From a checkpoint of a small transformer trained on Wikipedia: vocabulary 512, 121M tokens.
Each number is 128 + 32 x the weight over its row's rms, rounded and kept within 0 to 255. Layers, rows and columns count from 0. Numbers have three digits each. The size before them is the row's rms in percent of the matrix's.

# layer 4 MLP up, 384x96, rms 0.172, rows 310-383, columns 0-95
101:130149149144154096147171144100123114191103108109109099121100142162124140172162179119127153123097085156098127089068159134146105100133160114113163146136122090151120113098139167101098046135142144129249026146133120169067135130141122116115139162080081130083117100132155117116154105113125191158
091:111085138192111170135069148131104137100130140098161082138089162095117133083117151210142145122146148122066108166118101137127162067105131110164149132117127126098122067155196138119129109144114161102114170152096126142103135131075162119152082194117129119167085111180113095140196158064086160178
102:106146101134179184155138132096134076158098214105126146082167068137093130125109146135197108123121171098067139128163163065123137148157096207104166117108119130095122121106094109091129129144117108116194181110126163125156111095106108106108161061097170111123161128077096132153096163126170098145
097:090195133089143101149101122104154157176182118099115145131080070097136115117155094158093109100183186105132097174137105106111168146140170122129122070173155078070144112129109145125076165159110107201157111080111153118089115127101154154094110139117090128087138179094102139153117151089211119101
102:087173187071101088122153117094138137162111136126091173149138189130108143101096081110059137110113108171156173145148156156085115081123068113155163161112093138187060125129142167107106154118130131128130119167133193139124162142116216079158125107117108189141124153161115159155179135079148123137
109:155182091146122110092075100147087161132109170114116092080125055148181161094195163149162084101178121118124167163139138127121139152170125126169121068126175134111102111109124107172140064189152117167079130154079084144076097120127118159121117119100113095128116127112195093127079104134085155090
098:098112132126134162132078162150104176157096102114094108126181100124110149148091129101065113110227154143145106117139146175101100128146155151104092126185068147140158059146083135086113149149190098116120147165093148158137176159088192147119099158110173148190113130144150098115093165081152092118
110:109143143163083121139103145130119176101095119160139174172141130151138139120168149103122109100110124058078178127187063125128136141141168125153148117152211137136170135125135118162160117074036120115137133114164149194095124132080130127112100107102050084123107114063103145167090174078104141141
095:141105183110158122116162037166122217129114157179089172146153161132165099149090086081086159062158148169106164100125116129143102169090148134130109127150162085169175130145099064135112169185083111126146132113091116125141109180122139099146128144115088182166139170092120113139153121117145088131
104:063198116157149109147068116100135108164179172113142116161179114103180149179123140108154146110138130099143137135149101114128183123127148199103100150144186181135052182067139161138138137145058101137128142101091102191131152140098090098119131148124205108109147127105098107147170104126144103141
101:128155092153165102128102105130165136187134198161130128114081115107142038097207101114160119091136177112107129186124142143155128141130095125149137079117107134143110103136133089124120091087136188128148121120159099145120150150074160153140137141115218150124186069119173064106131167143160066141
103:169093108150157121137172147129166094102076128113099133150142139142147113185113194124104147095183139143110058102077152100114114132104143199127170159195102076100132094118113068135122123089100148180186131166148071108127142156128148147143116145072205113145119114080141086164074131108140128161
090:149116109160064139159115091054169136141111150139079182214121156120115095149121127153200123168145118169136128106123081156147128114104050097171110134101141133183067118100118106085132093124135181120174098138087114127154110127140146139108180176146103065084108132082142154147113170106132105171
099:210133102156136133119117149134137150173142203142107138137140146085125086155123156136156109070134139120068130137140170126162140148123185101088141068129142092100222167074082129117067167133070164143132107137115070139133133112055129113098078155136173143117149132148174080120107092115098130136
110:137111124162127172124153146156124017141151115124109114176121153121109102113118149153114113178148128154085170116108110099167149129140172134160186137127107114122094119169083142094143140071134108157095160113140079136127142152142182079057122124073165155066110179105162158124063097138122206168
101:125100107094109103152116099076168165171183130152117083133102147139136092115218112097137147093151118165162124109084096102195182133137206127130128094169195063165119099170138144066139114175176107128128123153132138144096130089108129098118143134154178132072111104134164131147108165180110140169
090:130102115152160144119117147164105150087124093139129238102095207172122120118122088104116107156160160145148088145194163161180116118142103137188141110139141097115145172068142121168133084145132133106066120128086203080106110084128129115120110082144112158157121059170096110149158092097142123141
101:146127133091178130107110139058138112044083088134106195144134105125132078151171114149081127143119171127126139119097197164148137157117086120110136124156167047128120123095120060123168130180074138153127138183122124136063176140082137146114124127147115149132084107060179156135108136104133135180
099:099164108186105175152129085084067154168157115094117130157133104121140130110179150072073123138140152079163070106128178149100124191128159165166149112100092120134140103128123140072143173146125107122137124111082109134214206103127136076140163107086125152138112095142162197072117134128156136143
096:180173127175130084067120146148142127156114173078107180145183107098093168102068127107068148134175170122147137113129169068110122112162115142160150104149108092139209120084143155123111114123136112110126073159148141145108137135078128156137174077138112163122119113100117197110192059125084111129
105:178158138171154109134099130181109145255135120145164136118107095089144120129096185094183126056130142144100123125123080149130175139094105133101099115141136185129169154101141160094096083188097155187124133148073118096127082097118138104152096106152136096095106138121159127157107146109098174098
106:110145110117144111140124123160108098120131138160110103105185106092113172117140132116154121161137161093108205110052062108147116110142138126095140159116105079144112134123220100078157143168141161183142103171137077100136105088168213134129171073116070097117147161136152097157105155108181126088
092:181129081176105109081068183137159095192105161123125136158107138105148125190130130056117071098152135158172116158153200087133144150109095123117130127167145082087097141101137151162130162117126131125112106081102118151074105085190125170151109126138167194104098187093109124114122117127124071137
106:168127096154060090132139180131128089139100090179156175141131094115107064098088093131105115064147138101122080068133091160123168141173141092100136106148166130120131193134058090113111188117125160154147146146077125111087153162167130157185140086120120121152110118158111163123155168132113079066
098:145158132163095086143155097159107149164133164071171105146087096181161175101094123135136143089217096174118168092129119124130133098157078101113115087145090083160157126113092102150149092137157156206177111106091094161130079081141151114137147168118092150118159142110170103150124193171095098137
095:122140106176206110161183066132109080177110181137174153180131126189125076124097090116114093128099172176062177098123115159109137136117153115173162158105141089103152086097141117121125097158142124188166109123194151106136123090128157106192180105107129108127097155122170089141135111100126144110
111:117095162148145136122119143107173091174132145092116169099145144161167118102140124104137120117177066163159155099136129105024095099077134105148087112166189091151149112057112128152117174166139147143105102138141195140103125140154144147138109129059143157127046111159107169096175147174086142153
113:108121128134155109191126087109076166080143101114154152205148109102164125056089150115127162121058174125109140125115159118120192128147131118109185148175085218121113139144190122147099156138139115087123108085168128131150133085147129084126134067087110175071071135118126091123126127158136161141
103:113131043145130173123093118173150122084112127132099125142145141129140140124116158125137098170230170146036139101138148167165201128128153138112148167130088057100104103140087096153141143105082144083117126091114156141158054131115103124128143111099147067149150179112122120155140119107192148104
112:106135116114101121126127109099126110188088135115144140170162201134068100098079120134151108179161130083155137126139117062234144157136165176139135141114103107122144115145115143118071132144112144129195080146135145134069137126152182136153152180114138186115151095158103100156163059078118180143
094:165116159151097136177133097137132104144148171141133100135120147129089119115141096088104155097115148157089105144151145105052130138135079150087158181192112164150140107166088170130120132114162117174116063094121106140039132101167160090088079082095123084079146161166168127169118082165152142066
100:097149108183113168071164132110061084139118181090175114113163137181073109108086134154149144124186118133155144099136102096206076139100131171164107145146126161160153087135113092107169145139117140098103117123175105176135080114140125113170138109078070149091176111100139067099180147131172136119
101:141152176165143106139122191133122146159126135079107170171108167110132076128219132112090133132086087142073141179171075117110104135091106076089127175092163163156121133151070166175084115071167173068121083143117117130140117131114135102144141118139128111127083114082163090106133114080076149131
092:159114152177156143107100132145103153093052180085126156125107157134129139152097127159135115101100141125118124124100155154113102122102118126109129104164074084102101145159104111149057187088126136206111132045118143077136119055138172115171183125108127138078139178130164139082145169179141188155
096:097118104136175112087109086071142135111131106107091153151136159121130124125130095130109131118087174118095143110123159142106139119095004095135121124133112115141122086084132097080128245198136113143125182138133131163214129101113138190130170091116139077118112158138132112169116158114148157111
107:143128116130136147083151125111121113079067120105100094117142103145112123085128111120081086129137186180139087094142170164133138169211114174084167116138129113131106127167105208154136089075099145087113159096103117227125121111147121121113095181132129081122166121110125105139128148183086082066
110:091160146161118142068074095082136175157103160124065112151121098141162134112137108100146119126118186109147149165151119115195152161175143092119159153100107116114137099087107145132103112189093142067143125148066225129129068133190148133110146148183105105140103111149185141127167120077135093104
103:157118159084136192156136112167131244114104142112115171120095229061193120094160119151165162113079123100138149128104121154095167103127090166122143185117114111146097100149104138115178133103106172140149106138149098086110119161078147097122148098069145105145141154142110118154148151091165138126
104:060172135174135140101070160126136127120042083075148157155195142112131123178129146115173174118146090134181147149110103211128096119108114133108120160124119162134113114118132123140119048143100100157176133082142086172154105116151204069149151114125104126100169081131160141118160150109114154111
099:108123152204154107180121104094171191176141150192133165168139138127069124149131116143119092124113149126171184091093105135121157166066186125120150151092116125116182082142153159172147118115113165094155158147070157122123116175118133084134103136087079077069106123103123117155138106088065161141
099:102193130131118151126180149185106126145110148116103144145136083134141101181106155082072145150153187130140094074147140146121076218123130157123103108107142077132191108110130118128163158169119172065186145100057123086157102144137100157160144159158130083138062075141119076114136142133133119117
102:158126129136101119159135180194144203097137137113162122083118164133121097087163049150110115116119101175110175141134141114208076143098122080123175104155143128133106171123064143170154146130105088136191071132082150104114161102150159075138109115137116121063111139150126165191161115127134144086
101:119088090206098097116088144139086098124115080089223155156117121082069131087109150135170168115095130130087143167155132127100125146141099105175124144141131125147165184161143208149127135199075086137091123146157114144121134117129185165099129128120117107168160152215100115146131125098107133117
095:188107166131158109091081157138115153120133135110162142052101198161097146141172186130133127145185150174139083196136152114140118119120175176110112105153165100113115122110106192126126123068082116101124080095116086124106132130137229148135115141138139117129126120132130122170093149090062109068
101:163159162138145161079118103091113159118106173068137095130184087139120111124087072143110163112157190119077142096209166170132107174115133124130167064170113105127101114140119103133112104123072145118179124082100145123158165157057131142145064122120081119119182136069124134188104135108108113138
108:133080102150114163091127110186126132147163160110123108195099206131182102096100132107121092172148107154124123116172108180170156134152095176131107170126085136133077151082094107072187192146146179126111094096082169108177112171145132136152096161112043147110113122131092124153134100103120132117
098:099091083128140132115135116039142143111130106058130096185142114180103077169118104137156158105159102159156146123082122091125147126114085134138228183137108096109155138128042166094158114136186100150140153156088173147133149157119152116120135097123143128179101107141076086124083136103153107169
108:077041124174164144137155093133129118121099148127151195141076186149134111123135038142109164175140106140126105151155145095181143133204096110128134117113125079111122079137136155114166156162091084163113115124080161086070151143162166156152171171078107119146130089107109140097109089152125088123
103:163097102136130089098130135149146098195123145120127128214138121131149104157137099099093131111169159104147114134114166117105091164148146055105135124107089101153130095112050106134086176108103150128161082124150096037125124115168081151137097136070173189107129174133125065101189165147145103147
102:113131165099128148099161133135182142162123202145131183151098123115158077102109123110092153043136111132123120107150040147104119099111213106130118122167170208150161128138110087136183142198125103130123146113098131144133122110127104143084119107157158133139162083163117137104144144114080088049
102:154059090129153131122034156191146128131155169131173101108130179152110098105114141196148119076119084118108124106159100151150136104117151095173158111103131106154090106123162146103171109108125132115121093166043106110095152087178111095121180153149123159055142107096143125198131138099103133086
112:068107131127183069173153113126121104118107124122152123137129166081089140177137151114086140158124101155132150104078167137132147129109107172188084152141106065123053133036145129167123198096116166108152107159139129182181149149148131150145155134071080116121119087145117128181167178095124151136
096:098135188115123137195070170176104141111090140092167136120129172124143129112095136035107149185131136117104141079107153143154152077192093137132166191099136093133095093115136108146168150160125193148113057124150149153118081109137123121091092108096103134061120072125131114118113145146143166172
099:113148141099094097131106155161143077115134162101116140114147065122182161159089142160118140114107205060126127097124098173176156068108148176132101141140166163116095155119171172107137085104114195198188088121106100086091109193185147075154121124121153095128093109147125124135133138160097130148
096:157067107117165076079098118125144166108118108154099120163156152103164135090104168147138119111207199097114117164165155150103116084137180143092086104149058153143121109083208091095113124141107164114079126124125105142103147109098110094102110150063147162160145175193097166157121153120099115147
095:095062135090109141146160132098127127069085096138109120130100151102144146161178106135098080136133106134114126215175113115149125129137104114176139136179137188135060125146188146162150160114119147142126108162165127156117161076171214112123141166129124124074121139111131094177060139078121098062
110:130157132129138173043140135148111128091128196116092164123114168077101122119161207199087155150171117126082117092097132163126168130114165113141101093139173084101098149133143127152148142114101101171140150075087126110133158170122137143115115133110055129073184104087126097118141051157077126123
124:012154064131158186134117078141156132122128158109150089128173121137134146080171124131152113126115176051138186159168138109119157109087149132148143101182071159123124084188150147135161130068125116109111111102125080158170195139107115112129123168136180115109101098118148140088111146088137119135
097:118139137132142144081128179160172094162138147082131158077070144144119133092153089158117147115140075104049152108113114158100049159115141137109150149141152169109121092168112102111182157168078165118140116142119161136090103101038168145121154153071118196100128105087080140121146082115171147127
097:170092136171176091078189116147154146090139151134133133160092145161161085126096088156128120164105146107125152179089142123137110122129099099150220082147087132150087114103181091186119095160089097123118154070180140102101181100162155123188125131126153117061123085121166107086078111115141119133
096:174106064100162147109197123156103114160130070080147158114093164105173122052176145090098134149168150090130172099064118100153167103143134144113088047134112066131146132131118120099091173152127112117143147129115096185146131149137110170163100151088089100162144117089088144121154064121109139153
095:122151134135155142162082078138089163119087130126081076185170104131106129105170140144155133109099118112152106195075153110137217120175134081131149190147132061146096115137162143121134158180130145107135112171184120121166096085166144152106150175162128125147083114063138059147099088143101117146
105:161135124125094117147137188125134142066120158050104169182081148175115157179117116102079137132179138111132170181127153132155085182131145132141130065145105103139097134176109087107075201164103125141086167122135141130155066107145141135204150133115088134121154171077184107131134122144087134129
103:114176087119089188123093100141120138159104114115151160076141126156096110062083103106147141127185141160087120174132150151154140086209126099138113119181122124128120117174096143068125161088149074119131188087117088121161164114110141090201059162098186124115082130143090124173125125147116124151
101:125083133149155148182094096148122196128163129090135150118096084132165096128122137143134138095124111118089132116099140122101137100150125142087201170189097163162101081090109070145153089169126159056110171130156146153194112133165113109075085081146158122124098133107112153117155109202117182192
089:126142159139116143145125149071140028161134150104161088128132149122142147120153134118147162026116112158171117160175114103137092095119103142162093119143092077144057133140159170119151116152108173183148143130135130125145187079108146138091178124198105168085088101179145112160113162172131163137
111:154145112093216132114124076158125172147095144075099160083157156148089122056148142059153155124151159072095127091162144135163095096148153086122161127131151174057148122175141135131087117152122146114139133149065138125111157049132081137176183098139155108094103156111146116180104124126115152140
098:127164136219202176128100166097087087143146129117121044076190130131126160117178153116134100105158144133077145130145197100116167130093122077094159128137148109120122141168102132139122129203139130116145114090075089170105135070110128116099142111131134161139103139128125125131147149107033118095
093:138116145071127142128131142042148087161128092111096167124208118149107139114087138124098125082113123103076092116097049133204110154138124130144140121141202153169139119121061114117150181093178150138192120152163109152121165095126121135112160181127134181098128174111167113088106102151115086135
117:137113095135061127112094122140097170164176165176117123134105158150097118098163135137128122101134118063151153181060052152120101209105183141109081090141105159131096202068138136115158118076154141157154106113129151155089104121105127110103194138092122123104134109152147098151160113179075151144
104:101127121125183137165188173111150119172151104179164120125123111108143135093062058143112088155140127146111157119152080167170115175179123157057060143141097118154095124087162156123129168133129107126119167134112151137120134090188096123113218148135105076155103182132126145079154142137083082112
097:120100089137151142104122171146170109207133098156146088127127144117153104180131200075123164168131080133129154102108068180089140095136127141124159153149122099098127117109146135085094165141138183150109113205103181159088172133112102075186130116098145072106154156130052132078132119147176131131
097:122116086159160149130132098180132107110123200076054152153142173145182080091140155154122115207120130122107162130081137091106134103135103122099147163090146098137084113087090136189191156128110125160139112168106117097080136115104174151183174137106120153100105126105093153180080108141199133116
101:170113109117131101146149092105160161161112151133126200127182176138144099103097130116039096149140111181162112153058174084139101116114145115131124109150119106144127118123128116149047145123107211141085101154158127044104114122081093140139092085114163179191137079127127108095134148154151145141